config = dict(
    n_layer=13,
    n_kv_head=2,
    norm_place='pre',
    norm_eps=1e-06,
    tie_embeddings=False,
    init_std_qkv=0.0226,
    optimizer='cautious_adamw',
    warmup_steps=200,
    decay_fraction=0.864,
    doc_mask=True,
    dataset='wikipedia_en',
)
Each number is 50 + 15 x the weight over the matrix's rms, rounded and kept within 0 to 99. Layers, rows and columns count from 0.

# layer 7 MLP up, 2048x512, rms 0.0305, rows 91-145, columns 0-63
45 33 78 38 76 68 15 47 65 49 57 76 69 33 44 47 52 45 52 64 50 63 28 55 40 60 39 68 52 53 46 63 59 52 51 48 41 69 20 56 59 58 49 48 30 57 30 59 49 25 67 60 44 30 62 71 22 38 30 48 63 11 42 76
62 33 41 34 74 88 54 40 39 51 47 36 37 43 52 58 44 53 49 37 51 66 69 62 58 59 48 61 57 62 72 69 30 36 53 32 53 41 44 41 56 38 43 76 41 33 34 42 41 79 52 56 27 56 32 44 46 61 60 47 46 32 48 63
70 57 38 67 48 54 47 56 56 49 51 34 36 63 36 42 46 41 46 44 53 54 64 48 46 30 35 35 74 44 50 62 29 68 41 23 38 63 41 68 43 63 83 55 52 51 45 56 50 32 50 54 59 45 26 52 43 49 42 43 55 58 38 59
54 33 18 58 52 58 49 42 38 65 39 56 60 51 50 47 24 26 53 36 55 56 54 30 47 25 49 43 72 63 73 56 36 80 79 32 52 60 64 61 50 53 38 84 60 63 49 47 51 43 29 63 61 62 52 56 43 59 67 50 61 62 33 71
34 61 44 62 54 44 59 38 50 56 20 32 39 69 48 63 38 64 36 54 59 46 45 58 47 57 59 35 68 51 56 25 61 72 62 41 53 74 82 49 29 57 30 55 27 70 49 38 14 73 42 41 30 69 41 66 66 44 50 27 69 50 44 52
55 56 27 32 44 54 48 56 58 44 19 43 49 52 38 53 27 43 60 87 22 31 40 42 56 31 56 58 46 48 57 71 58 46 58 40 59 64 70 65 65 27 50 45 39 44 51 57 39 36 54 52 69 51 61 64 77 59 88 54 53 72 55 65
52 41 37 56 45 62 22 66 35 32 58 52 50 40 45 26 58 56 43 43 41 52 41 33 73 48 44 49 41 50 47 38 43 44 71 45 40 56 39 27 55 47 49 27 34 56 37 72 42 39 53 37 49 48 44 44 49 62 36 48 27 57 70 84
73 47 49 56 69 66 41 53 60 54 54 61 53 24 39 55 71 00 67 45 51 59 52 57 55 55 60 42 32 64 56 44 40 42 68 42 66 53 61 58 66 49 42 57 24 35 55 65 35 67 42 48 37 39 44 74 40 55 48 39 51 45 45 58
66 27 39 36 34 47 61 63 48 50 62 28 26 66 50 39 59 61 44 46 66 55 35 46 20 80 45 76 40 38 49 60 71 76 76 41 63 76 54 43 25 64 65 57 58 46 19 75 59 42 08 57 24 70 75 45 36 48 38 58 48 55 56 70
42 61 61 53 49 41 45 54 43 55 64 49 46 47 24 35 58 46 55 60 43 41 45 52 55 43 36 49 78 48 52 64 49 61 45 42 66 58 40 52 35 44 50 33 36 88 60 44 44 74 62 75 35 35 60 48 61 50 72 61 21 60 64 32
35 38 49 38 42 38 67 50 36 36 33 44 53 50 23 44 56 39 58 33 57 66 80 41 51 51 50 52 52 39 63 56 57 46 58 33 41 33 57 56 50 49 27 57 36 50 68 71 52 77 70 54 55 43 18 65 37 34 87 54 53 53 53 39
38 44 40 17 53 75 54 90 31 67 26 09 30 80 36 47 53 76 39 36 59 50 62 65 21 69 32 35 40 35 58 29 62 79 58 64 49 39 34 39 40 89 44 96 41 39 65 34 73 49 36 22 55 40 68 58 73 45 71 35 49 49 34 45
44 42 51 27 47 46 58 67 92 43 64 45 25 39 43 53 59 64 73 78 65 64 39 55 45 43 46 58 64 51 51 64 58 66 40 63 26 75 34 34 49 34 16 29 62 62 52 45 91 67 28 50 43 59 45 48 48 61 64 40 72 35 69 40
59 51 50 35 46 52 50 45 40 59 45 48 34 38 46 15 37 38 59 44 29 46 45 44 29 47 34 56 69 53 50 66 47 63 41 71 25 50 27 17 40 48 56 70 52 52 45 46 53 54 55 30 46 44 63 30 63 44 52 52 47 42 65 55
66 45 64 27 59 60 57 46 38 46 60 41 19 41 48 56 18 53 31 46 73 51 61 52 69 58 47 87 45 62 58 54 30 58 60 67 57 41 44 53 50 79 21 45 40 32 63 46 46 29 35 56 62 50 54 61 57 34 60 41 69 10 56 47
27 58 46 37 67 47 59 70 54 42 45 48 48 42 20 62 54 65 67 55 27 44 67 51 47 43 58 56 51 57 56 44 66 77 38 49 76 55 53 18 27 21 53 41 55 57 52 29 56 52 59 58 56 30 42 06 32 30 47 42 53 34 44 50
59 56 48 37 38 14 49 65 30 58 61 26 40 68 28 34 46 49 48 51 60 70 59 66 44 46 45 44 50 68 74 71 70 57 53 59 48 47 88 44 60 42 59 38 57 55 47 47 68 54 60 56 55 34 35 33 49 40 66 54 12 53 49 60
73 55 44 59 55 52 41 61 46 54 31 69 51 16 29 45 32 42 37 73 58 60 45 47 58 38 45 55 64 68 99 78 55 80 55 41 58 69 51 36 42 69 18 54 32 45 60 44 70 12 32 36 50 50 70 53 58 63 72 57 58 54 61 50
46 51 56 53 87 42 36 59 39 47 23 66 71 26 53 58 74 22 48 39 46 88 29 46 54 28 45 31 53 58 49 51 62 62 59 68 41 54 72 66 36 39 38 53 49 93 45 65 54 42 64 82 29 44 59 50 51 62 70 62 63 24 75 70
36 79 42 34 66 50 38 58 61 27 42 72 36 30 50 56 23 60 32 71 49 53 43 38 54 41 62 52 50 73 45 42 51 54 55 39 42 67 51 53 52 81 43 47 37 22 15 62 68 39 59 48 55 39 78 56 41 65 42 84 44 82 61 43
71 76 62 49 50 24 49 46 77 61 49 66 24 23 67 52 23 62 44 80 65 49 35 19 65 52 08 99 49 57 68 41 44 45 23 49 41 73 41 44 29 87 61 59 68 45 56 72 42 35 79 36 35 29 47 54 27 80 52 22 42 58 56 40
66 51 28 58 69 51 59 43 36 70 36 69 32 63 49 72 44 65 38 70 52 33 70 62 68 36 37 51 47 37 72 03 53 58 43 38 56 64 63 63 57 48 52 61 43 56 68 54 58 62 43 63 62 51 42 59 54 49 73 61 52 68 60 60
64 48 25 57 41 59 48 70 69 60 49 43 53 60 61 47 44 37 38 46 76 71 34 46 36 58 14 45 64 38 48 26 76 59 34 66 79 36 47 41 52 40 29 39 48 25 63 49 35 51 65 53 66 41 54 44 64 37 23 64 66 45 68 53
19 51 42 63 44 62 49 61 58 55 71 60 10 48 62 49 52 03 59 41 58 54 26 45 59 40 21 76 58 69 78 78 54 89 51 55 59 60 63 27 58 30 78 78 78 44 39 52 63 45 69 51 65 60 54 42 44 42 36 57 60 23 45 70
89 56 55 51 63 36 62 53 66 34 44 55 73 45 57 55 40 48 28 54 46 73 44 49 44 32 65 51 32 61 57 44 41 50 66 59 62 62 24 47 18 84 33 67 70 57 69 44 30 44 07 54 35 52 35 59 44 80 67 75 27 36 95 42
63 57 45 44 45 34 74 66 43 69 59 46 27 54 46 36 75 50 55 51 54 71 61 38 55 30 61 33 60 44 48 78 30 78 67 56 69 30 32 53 40 62 57 29 72 53 56 53 10 45 30 75 34 57 40 61 24 34 46 59 45 71 72 50
68 56 33 62 90 28 15 41 68 34 43 56 69 69 50 05 45 58 63 37 44 54 59 62 58 44 64 27 68 48 52 33 54 35 74 62 57 48 25 60 59 43 33 65 45 68 31 57 23 60 39 86 69 31 15 37 41 59 52 65 61 31 70 38
65 46 55 00 52 62 33 73 46 85 51 59 72 56 41 25 57 53 50 32 65 54 72 31 72 30 53 58 54 28 66 49 43 68 56 49 76 52 50 56 64 91 53 72 59 39 36 62 44 50 37 48 71 66 32 39 44 25 40 48 48 51 48 46
62 54 72 48 37 26 39 64 83 42 42 83 60 18 44 34 50 46 34 32 53 70 45 51 26 64 36 44 55 20 70 51 78 61 54 69 34 76 43 56 42 47 17 54 55 20 43 57 52 28 60 48 48 34 38 72 27 39 38 23 60 37 40 38
66 58 61 36 49 27 56 51 52 60 24 20 45 44 28 19 49 39 52 33 44 61 51 68 59 44 54 32 79 49 75 83 60 54 64 54 73 46 32 69 52 38 42 50 66 24 32 49 37 38 38 67 19 38 42 27 57 57 49 48 45 39 88 28
47 38 22 28 49 51 72 60 40 76 49 00 32 29 28 54 35 38 21 65 48 51 80 52 45 48 59 35 31 50 64 16 46 36 61 68 95 40 62 32 26 34 44 53 66 58 62 54 40 36 49 67 52 50 54 45 66 62 48 53 47 49 48 55
99 59 27 49 81 54 59 53 52 74 55 48 54 49 48 50 44 11 64 37 53 39 63 25 30 38 47 77 51 58 57 68 54 71 82 50 53 31 42 28 50 53 39 63 36 48 55 43 80 21 31 51 76 43 62 37 64 40 72 44 44 64 29 44
53 62 35 56 43 49 35 66 34 23 55 66 40 57 43 46 66 31 49 72 49 67 22 03 66 63 22 48 41 43 47 12 49 43 46 43 72 43 59 27 70 27 37 35 58 30 45 42 69 71 61 44 59 35 64 57 66 56 46 58 67 53 47 45
55 48 54 50 57 41 37 63 67 42 31 49 63 55 47 47 70 48 60 65 42 61 37 57 50 73 24 63 46 85 45 35 73 50 57 71 44 57 57 52 35 24 66 53 49 51 53 58 50 76 37 31 42 59 39 47 23 35 53 36 34 01 69 53
39 48 40 64 48 18 44 37 47 42 24 55 45 65 23 46 57 52 58 52 45 65 32 53 40 62 38 38 50 69 48 64 40 37 54 19 37 35 51 52 24 62 38 33 48 55 50 73 51 31 52 35 54 70 46 29 38 62 54 42 45 75 49 34
78 53 57 54 64 49 59 51 47 45 47 58 48 33 56 35 33 54 55 27 42 46 47 57 50 26 54 79 53 60 59 39 91 40 79 26 59 63 75 47 37 44 57 59 52 54 58 78 65 54 65 26 45 52 46 15 38 46 54 27 68 50 56 64
56 43 33 49 59 32 48 65 58 38 68 16 51 41 39 50 67 51 57 65 50 52 50 44 49 46 54 55 54 77 52 94 13 41 52 71 34 58 61 46 46 81 51 63 50 66 25 70 49 71 44 52 42 51 47 53 58 49 66 71 50 47 81 40
34 35 47 60 64 15 21 43 57 28 35 56 50 62 60 46 51 43 59 39 59 37 55 42 56 45 35 40 74 54 52 33 67 66 47 40 33 38 34 39 12 53 89 32 60 61 29 35 47 54 37 35 51 34 75 52 64 74 36 78 25 45 60 53
69 52 28 53 44 46 33 61 42 52 46 36 45 43 68 54 59 24 54 47 51 39 53 44 71 38 64 30 70 38 49 49 37 53 37 71 47 56 51 60 39 84 48 51 25 56 44 37 48 28 36 58 33 48 28 51 36 53 52 81 56 33 46 32
45 61 35 28 30 57 68 57 31 54 40 15 39 60 68 53 35 43 43 41 31 71 49 55 45 36 58 32 77 47 45 76 85 49 42 41 53 28 62 59 43 28 38 42 71 54 77 56 58 30 21 34 22 59 65 26 50 37 65 50 75 64 54 67
55 48 27 37 33 63 66 48 73 74 53 55 47 23 49 54 55 77 74 56 35 41 46 40 82 34 74 48 42 30 59 56 48 61 65 43 32 91 61 60 53 85 43 73 61 54 54 81 58 46 40 47 34 65 27 86 52 66 63 40 35 57 62 61
58 50 39 52 34 54 62 80 49 57 14 48 19 62 27 40 49 69 47 45 49 31 44 36 22 36 32 31 47 32 46 59 38 61 66 51 42 67 00 80 31 36 32 69 52 46 56 49 84 56 71 50 35 50 55 33 55 39 57 21 36 46 63 45
98 56 31 53 73 64 25 61 37 53 64 53 66 56 35 44 54 33 47 64 51 99 47 39 41 47 75 68 85 52 48 78 49 61 47 49 64 52 62 29 59 38 49 59 53 45 33 58 59 69 42 55 57 58 47 05 59 45 41 40 48 45 33 66
51 51 49 72 50 50 38 45 32 31 30 72 46 60 31 58 64 36 32 49 52 68 69 61 56 62 31 46 56 58 45 43 75 39 64 29 63 59 51 40 60 39 59 64 47 33 18 78 57 46 48 70 51 30 35 61 48 44 43 43 36 70 58 49
59 23 20 35 58 49 49 60 65 53 43 76 66 14 24 56 32 53 49 41 57 56 61 38 44 40 54 40 40 47 56 44 72 64 53 33 34 42 47 36 46 85 51 34 59 35 57 51 68 49 66 48 56 38 49 39 49 47 56 72 62 44 74 58
55 39 50 46 32 41 57 52 59 57 37 57 59 60 77 50 55 51 30 43 40 99 63 54 52 54 27 82 23 60 64 35 67 56 59 66 67 42 53 40 55 70 73 36 44 15 63 76 50 50 46 46 41 53 63 39 38 49 35 76 22 59 43 78
66 61 64 40 58 53 64 46 45 57 60 42 40 53 59 38 40 46 65 47 35 48 72 52 39 61 57 54 51 79 47 14 57 36 35 41 39 49 68 55 35 80 41 59 63 35 43 82 43 43 70 61 22 25 77 38 69 31 44 39 36 43 80 60
33 55 57 40 58 38 40 43 49 48 47 49 35 42 47 30 60 42 46 45 32 22 61 46 47 67 34 42 94 46 52 66 35 36 37 71 65 58 52 45 44 45 56 40 26 58 28 40 21 36 43 49 65 30 67 64 51 34 59 34 52 37 82 58
60 56 41 42 82 37 48 59 61 44 53 44 24 40 35 53 79 36 45 43 46 70 57 41 49 11 38 46 38 31 95 42 54 34 56 48 67 63 66 50 55 42 29 66 35 50 40 58 46 68 41 48 46 67 52 85 54 58 84 39 70 36 66 34
52 51 08 26 32 92 47 79 35 54 45 66 29 48 39 54 49 81 52 44 61 45 49 42 37 42 57 61 60 42 61 53 50 74 54 28 30 60 46 55 37 53 27 51 76 51 54 30 71 37 14 35 68 51 71 23 44 45 57 56 66 36 46 53
49 51 60 44 37 69 51 62 71 72 39 46 49 33 35 28 33 42 62 49 38 50 72 53 62 74 21 44 58 50 71 67 17 29 66 34 43 80 39 58 48 61 74 64 53 50 68 52 78 45 62 62 48 24 59 34 56 59 58 46 30 54 19 50
84 39 16 83 57 59 82 63 36 42 33 39 33 35 40 63 35 47 21 11 59 56 74 51 52 36 41 65 42 44 69 52 80 59 49 40 61 70 47 46 47 26 67 36 56 44 45 33 51 36 57 28 73 45 43 24 44 46 44 29 61 47 49 64
43 66 62 21 56 49 56 44 24 44 52 45 56 71 42 37 56 53 49 61 71 49 47 34 46 61 62 39 35 58 42 31 36 28 70 51 66 52 40 51 28 60 52 44 38 69 37 36 45 63 55 64 55 46 56 61 26 45 56 68 31 65 49 35
50 36 34 38 57 44 60 56 77 09 51 29 70 60 55 52 49 50 42 35 49 40 46 49 56 21 57 54 58 54 51 44 66 27 70 67 40 57 42 23 09 50 66 50 53 47 76 47 47 33 66 37 42 19 68 18 60 55 58 57 57 40 61 78
39 37 32 42 39 51 47 56 55 59 57 62 56 37 28 45 54 28 61 54 54 56 64 67 19 48 25 41 46 46 53 49 59 76 68 11 52 51 36 45 44 76 61 23 64 50 52 37 48 47 52 59 74 41 42 68 48 58 67 37 70 28 68 62
# layer 7 MLP down (transposed), 2048x512, rms 0.0281, rows 91-144, columns 0-63
48 59 51 35 20 50 49 64 23 63 33 36 39 77 29 35 43 48 42 48 49 47 44 38 61 35 66 54 41 59 72 53 70 51 60 45 69 53 46 56 48 56 55 37 62 62 53 51 26 79 36 56 38 58 29 49 65 53 54 37 57 30 54 43
44 42 47 46 44 49 47 44 61 64 41 77 45 58 56 17 41 35 47 51 66 27 55 32 43 50 52 59 55 42 28 42 60 31 50 35 59 74 49 27 57 64 40 47 65 41 55 57 29 43 67 41 61 49 53 36 65 60 37 44 65 46 55 62
66 41 64 46 41 64 49 66 58 58 62 19 50 41 71 75 57 59 38 65 45 75 65 61 51 53 46 39 43 40 39 33 28 29 35 25 53 54 20 75 71 44 56 49 60 61 41 59 77 51 40 41 69 60 70 18 55 63 43 38 43 56 52 18
61 17 57 31 41 79 56 52 29 75 84 40 47 31 25 75 51 54 50 39 47 60 24 47 44 47 60 62 72 77 65 84 46 45 54 48 59 55 63 59 47 56 46 38 53 32 39 52 49 62 56 55 12 32 32 26 48 43 77 34 62 34 35 23
45 62 49 76 70 64 55 38 35 66 46 18 12 49 58 55 49 43 31 25 68 30 31 31 64 30 58 62 66 53 37 36 72 60 27 82 50 46 39 77 37 21 63 30 59 57 24 45 58 39 58 69 62 60 42 51 84 40 33 19 52 69 71 50
57 45 54 45 38 43 32 35 46 64 46 62 43 50 46 51 34 56 57 42 37 54 53 33 86 45 77 41 38 47 72 48 48 50 57 37 60 56 71 45 67 55 50 69 47 28 75 35 25 46 57 65 40 67 37 58 71 64 45 39 51 47 29 60
43 58 52 59 47 42 52 38 61 37 67 65 42 57 50 60 66 38 45 43 83 45 54 62 38 59 55 50 55 60 65 52 35 62 84 45 36 55 46 85 31 47 41 39 42 62 47 48 19 46 33 40 26 59 54 57 38 53 46 42 51 68 16 59
38 43 41 32 80 56 61 39 48 44 42 57 49 46 51 67 19 50 49 46 66 55 21 36 32 68 40 53 76 65 39 56 25 66 57 46 50 73 41 58 42 48 43 34 36 44 13 45 68 22 55 42 38 47 52 34 44 46 38 73 60 58 58 75
51 47 45 65 54 37 57 49 27 62 47 51 55 44 29 61 24 40 59 38 51 35 62 68 62 34 17 48 53 94 32 41 38 30 49 33 04 58 55 42 74 35 53 51 36 71 67 43 42 28 80 26 63 48 62 50 54 55 51 50 71 26 57 57
40 66 33 67 39 46 46 58 35 54 16 50 50 51 52 69 20 48 79 55 41 43 40 52 61 57 61 35 46 63 40 48 51 42 38 63 57 44 53 69 37 41 49 64 41 73 63 36 48 52 61 47 58 47 39 66 35 52 56 67 45 61 27 40
58 58 76 50 38 86 75 40 62 71 49 52 27 71 46 52 25 41 44 60 64 49 41 78 66 74 73 73 50 48 34 34 21 57 37 49 57 35 57 48 47 58 66 58 40 33 40 73 92 74 78 42 47 54 58 49 35 34 43 52 39 43 61 47
64 29 54 59 80 32 28 61 58 52 33 53 33 44 50 11 49 69 50 35 53 56 54 56 44 54 57 61 63 64 45 55 29 53 66 38 57 39 64 29 52 41 64 57 53 66 54 47 64 27 60 44 64 25 63 82 66 22 65 28 59 55 61 59
50 56 63 55 51 33 60 89 65 63 49 58 67 61 69 57 34 53 70 61 20 39 27 26 47 38 45 55 56 45 31 34 48 49 61 34 59 65 54 61 81 69 27 43 58 43 58 37 39 76 49 50 39 52 48 60 45 44 60 52 60 57 26 21
76 60 54 42 55 30 66 47 56 49 54 41 59 60 68 69 51 73 67 42 37 28 42 61 80 54 62 70 53 36 73 26 47 65 70 71 78 12 59 63 30 53 58 37 45 80 45 51 36 35 54 93 36 45 55 71 54 57 64 49 59 59 40 22
54 44 53 58 56 35 43 18 44 47 60 70 60 26 41 61 75 69 22 71 63 64 38 26 25 59 42 51 22 19 47 44 33 53 47 43 55 54 42 36 40 46 39 52 41 77 51 71 64 40 47 42 44 40 60 70 45 16 50 46 65 77 73 40
55 48 55 66 44 77 28 41 37 51 42 64 40 20 21 57 46 40 26 45 33 48 58 43 46 48 51 41 35 84 52 66 64 48 24 42 35 43 35 64 49 46 63 45 62 63 53 58 51 63 41 54 37 57 69 49 49 32 47 42 75 24 46 74
54 74 28 16 70 28 58 28 38 38 70 70 56 46 29 21 63 90 50 50 47 55 28 42 56 57 27 66 39 85 70 34 45 61 44 36 50 60 67 53 41 44 76 15 18 50 28 48 85 46 80 62 60 76 41 55 78 71 59 13 50 35 23 54
44 63 56 71 44 46 38 47 51 47 64 31 48 60 64 60 71 82 42 41 33 44 53 39 57 75 55 39 61 43 00 50 71 15 29 40 59 24 66 41 42 49 58 28 66 52 57 52 27 80 40 56 50 54 30 62 29 54 53 54 39 60 60 52
78 65 45 56 52 82 53 33 26 46 62 67 34 78 32 04 37 61 64 64 40 26 42 51 61 52 16 43 56 79 68 39 50 47 59 43 41 43 61 37 68 32 62 60 70 16 26 56 79 82 67 46 79 59 58 39 60 59 58 77 77 30 56 43
29 46 46 44 40 43 53 37 63 61 53 68 40 36 43 26 35 67 64 68 44 63 29 57 59 40 53 43 48 41 39 66 50 41 45 39 42 45 43 44 72 48 62 50 54 40 40 47 31 63 56 69 42 79 43 31 69 36 48 46 84 66 69 55
52 45 44 59 53 30 67 62 53 52 44 59 46 73 53 64 72 68 73 58 37 31 46 27 42 42 25 52 31 54 35 54 77 36 58 52 15 76 39 56 32 62 59 54 37 34 47 52 69 37 56 43 61 48 58 51 57 82 49 63 28 46 44 53
58 73 42 48 65 40 83 42 25 84 32 50 48 63 71 38 40 31 37 65 82 59 62 61 58 43 55 60 48 64 32 78 69 19 57 49 35 42 52 50 38 44 82 40 42 47 87 34 63 36 39 36 44 59 49 70 69 68 40 25 51 58 42 21
25 56 57 64 52 62 25 68 52 49 36 34 40 55 65 47 36 40 45 72 44 39 69 91 40 51 56 35 36 42 49 30 52 37 76 61 61 54 68 63 53 47 56 74 27 73 11 48 36 76 31 60 44 61 42 09 33 53 55 41 62 69 19 52
43 57 67 52 60 46 64 23 39 50 56 36 68 70 60 49 66 45 65 56 68 37 34 82 60 55 52 49 47 46 50 53 49 59 56 32 47 48 39 48 52 20 45 33 33 68 75 56 36 29 64 35 72 32 36 36 53 68 43 55 37 54 38 56
86 56 53 56 53 49 53 40 69 61 71 38 82 42 40 51 55 57 45 76 70 74 53 73 46 39 52 52 74 78 43 54 32 46 57 56 45 43 43 43 36 47 65 58 52 66 66 43 33 54 50 85 55 41 56 66 33 29 66 23 34 35 40 64
64 53 26 22 79 45 51 50 49 47 62 56 57 44 48 53 64 39 27 33 55 30 34 61 71 52 42 17 64 59 44 84 56 33 40 69 40 37 28 45 53 34 34 55 63 54 42 41 39 50 43 28 59 39 39 55 42 37 51 81 41 41 60 46
41 59 48 74 27 36 54 33 45 50 71 61 43 51 36 15 48 62 58 44 54 56 48 56 60 58 57 28 43 59 42 50 67 41 48 45 39 81 29 37 55 60 79 55 70 52 44 30 26 33 50 45 40 34 47 32 62 53 58 67 64 63 46 37
56 50 54 35 30 56 52 21 36 72 85 47 54 49 49 21 29 38 52 30 37 20 55 51 42 40 63 53 35 69 40 62 36 37 63 49 85 23 65 41 46 46 49 51 71 25 42 41 36 40 21 46 69 52 50 56 64 44 47 72 54 62 39 38
26 34 47 76 59 59 11 54 94 38 44 57 44 47 61 63 36 72 66 47 71 55 55 41 50 67 56 69 44 48 64 72 61 32 75 49 48 44 34 64 54 42 40 49 43 42 62 65 57 45 50 61 58 44 41 40 37 57 51 43 64 65 41 44
47 39 55 56 42 69 47 51 56 52 48 52 66 71 49 55 45 32 57 22 71 77 61 12 43 44 63 60 45 66 45 72 54 30 75 34 51 30 55 56 67 39 44 32 73 63 33 66 61 24 50 19 20 43 65 99 60 47 40 43 42 52 68 58
30 02 54 21 62 61 28 75 45 47 78 72 65 32 33 35 46 57 56 54 41 32 54 71 52 35 66 30 38 55 74 73 56 40 39 50 37 61 62 49 53 47 50 66 61 71 66 61 60 56 49 39 59 42 41 42 40 38 25 44 50 50 56 47
67 49 25 41 74 64 53 02 20 67 61 83 38 52 36 55 42 49 49 44 40 31 75 44 36 54 32 51 52 61 68 63 55 52 50 58 41 32 73 42 61 32 44 71 67 66 52 53 44 47 91 29 62 35 67 49 34 60 52 20 59 60 51 50
58 48 56 67 20 47 51 76 28 32 40 27 58 47 45 69 56 73 70 31 44 53 50 52 63 45 48 45 40 81 32 65 57 56 56 80 45 47 47 41 69 60 64 62 41 35 47 46 41 41 48 57 46 63 55 60 38 55 41 58 18 69 42 39
80 61 37 43 58 55 58 45 61 56 09 54 58 58 41 53 43 42 74 63 56 65 40 90 44 40 58 46 27 59 29 51 43 41 61 60 61 58 37 62 27 46 58 47 55 43 53 36 64 71 92 40 37 68 64 50 38 67 67 40 12 51 77 32
45 60 44 48 35 69 57 36 42 35 51 52 56 62 36 28 53 55 57 59 04 44 33 41 72 55 21 50 60 79 65 45 40 56 29 41 45 18 77 39 40 49 43 36 32 60 34 78 45 55 59 29 32 39 52 67 34 61 68 82 42 51 64 30
59 20 53 54 56 43 50 70 57 40 38 67 50 37 47 45 37 36 60 62 45 62 42 40 27 64 32 27 65 38 25 64 45 67 38 41 26 47 48 59 57 60 38 69 42 52 47 69 44 68 42 71 68 47 25 56 80 47 64 46 55 50 64 45
39 36 54 37 30 58 45 47 64 40 61 41 56 66 43 54 43 57 55 66 71 54 73 44 43 40 43 49 51 26 38 69 56 34 64 59 26 74 67 42 51 74 32 67 60 53 45 34 40 49 28 33 59 58 67 57 49 47 13 45 37 75 34 50
52 57 32 43 28 31 63 56 40 57 37 48 48 71 43 24 70 56 40 51 62 48 44 55 69 62 80 68 56 63 45 45 38 49 48 44 39 53 79 47 72 39 46 27 30 37 47 39 37 69 54 63 55 55 71 35 50 53 72 25 36 60 64 77
59 56 49 31 46 39 56 52 45 23 45 71 62 69 70 50 65 46 22 45 61 48 40 55 65 41 73 34 37 26 41 54 53 62 51 34 46 49 26 42 44 90 36 66 47 32 49 59 66 40 38 49 43 38 83 76 66 59 43 58 72 26 28 47
39 44 38 61 45 38 38 37 38 45 38 67 43 36 21 43 55 37 39 26 59 58 64 48 45 33 44 35 52 42 94 44 46 47 44 22 14 73 82 46 55 40 51 55 61 43 83 24 32 51 36 56 55 44 43 71 47 49 48 60 21 34 31 60
42 46 38 47 66 40 41 54 62 76 61 70 52 41 66 22 54 62 61 62 41 47 38 28 40 64 48 70 43 68 46 69 50 60 56 75 25 67 78 53 51 49 71 53 39 36 45 55 33 50 84 38 64 49 68 65 31 30 21 65 52 69 72 24
41 39 55 68 61 39 21 54 65 52 46 52 70 25 32 69 25 37 64 65 51 72 53 64 37 74 74 39 62 42 38 57 55 51 39 50 47 28 45 41 40 47 36 61 28 87 63 50 35 59 66 33 50 39 56 18 47 25 59 37 50 50 61 47
28 57 17 45 55 44 47 70 43 34 55 57 38 31 42 45 31 36 45 46 72 54 50 32 65 49 59 54 72 23 32 69 49 32 41 47 65 34 75 43 61 53 13 67 59 50 27 29 54 54 54 51 75 21 53 17 34 59 56 64 66 37 38 23
49 51 35 66 56 69 66 48 57 38 59 51 49 55 45 71 25 40 49 33 43 53 43 51 59 51 49 48 44 60 52 44 40 58 65 61 95 46 52 54 44 37 71 45 66 15 69 46 53 39 58 59 28 48 63 45 15 57 36 20 50 69 73 61
55 57 55 61 30 66 49 50 46 59 67 64 69 57 40 51 85 63 22 59 61 67 56 52 69 46 68 64 86 48 66 27 70 46 34 44 47 28 65 64 62 63 66 46 69 57 48 17 35 56 77 43 25 31 42 39 64 43 38 47 30 58 35 69
61 46 53 52 57 62 62 70 68 57 52 26 59 71 40 60 31 27 36 33 34 51 52 73 52 22 52 38 36 46 69 65 28 34 67 61 25 36 39 47 37 58 65 85 67 59 71 72 45 58 68 55 51 40 55 48 58 48 54 50 37 38 57 73
69 44 36 74 77 40 63 64 51 31 71 31 65 63 49 61 63 64 56 45 50 75 60 55 56 26 49 58 59 34 40 35 61 38 42 64 39 46 44 35 30 44 14 52 30 69 61 46 65 60 38 52 59 41 54 41 22 10 43 62 33 51 44 48
48 64 53 36 65 67 57 29 45 41 73 60 45 44 40 50 61 46 43 45 21 70 75 24 40 38 47 60 55 65 65 39 62 70 48 42 27 33 72 56 41 52 35 40 29 38 28 56 25 66 56 39 52 37 42 29 46 43 60 38 67 43 35 40
36 46 35 08 49 57 57 38 35 50 56 55 58 38 30 76 45 47 49 34 32 68 44 45 81 62 44 63 35 51 26 67 40 57 52 75 47 17 48 38 37 50 59 22 74 69 43 53 56 18 71 88 44 58 73 58 45 50 61 66 49 67 32 55
35 70 56 54 56 57 69 40 42 43 57 89 34 52 50 52 42 80 60 52 45 58 50 61 30 61 37 55 65 49 83 30 39 61 56 35 55 52 74 31 39 53 33 71 78 66 49 39 63 38 42 32 45 60 81 52 45 48 93 36 66 43 71 36
58 57 33 44 27 76 52 51 65 65 44 80 29 44 48 70 58 59 49 39 54 35 31 38 72 36 62 42 38 41 50 52 30 41 59 41 44 48 59 39 66 55 52 25 35 19 79 71 64 39 68 70 61 65 38 64 45 63 65 80 64 49 59 59
63 46 52 21 19 62 70 40 49 78 55 35 42 52 34 63 33 29 39 37 54 61 63 67 43 41 41 54 47 48 79 59 60 59 33 64 34 39 39 45 45 57 54 47 25 74 41 16 30 50 58 47 44 56 38 39 46 57 38 54 49 45 34 57
60 62 57 54 41 57 56 60 36 39 54 62 59 61 54 60 40 73 62 74 73 57 60 56 73 59 36 76 47 77 00 28 58 13 59 47 51 50 24 57 60 45 53 41 45 57 54 43 39 51 65 62 25 48 69 50 41 40 70 41 53 39 38 61
31 40 56 56 51 49 47 57 71 45 56 55 56 49 61 46 68 48 57 60 60 41 56 61 61 88 73 61 72 43 13 38 66 69 39 59 13 48 56 37 46 41 42 66 57 45 39 35 58 43 50 51 45 33 50 43 65 59 54 39 57 47 32 53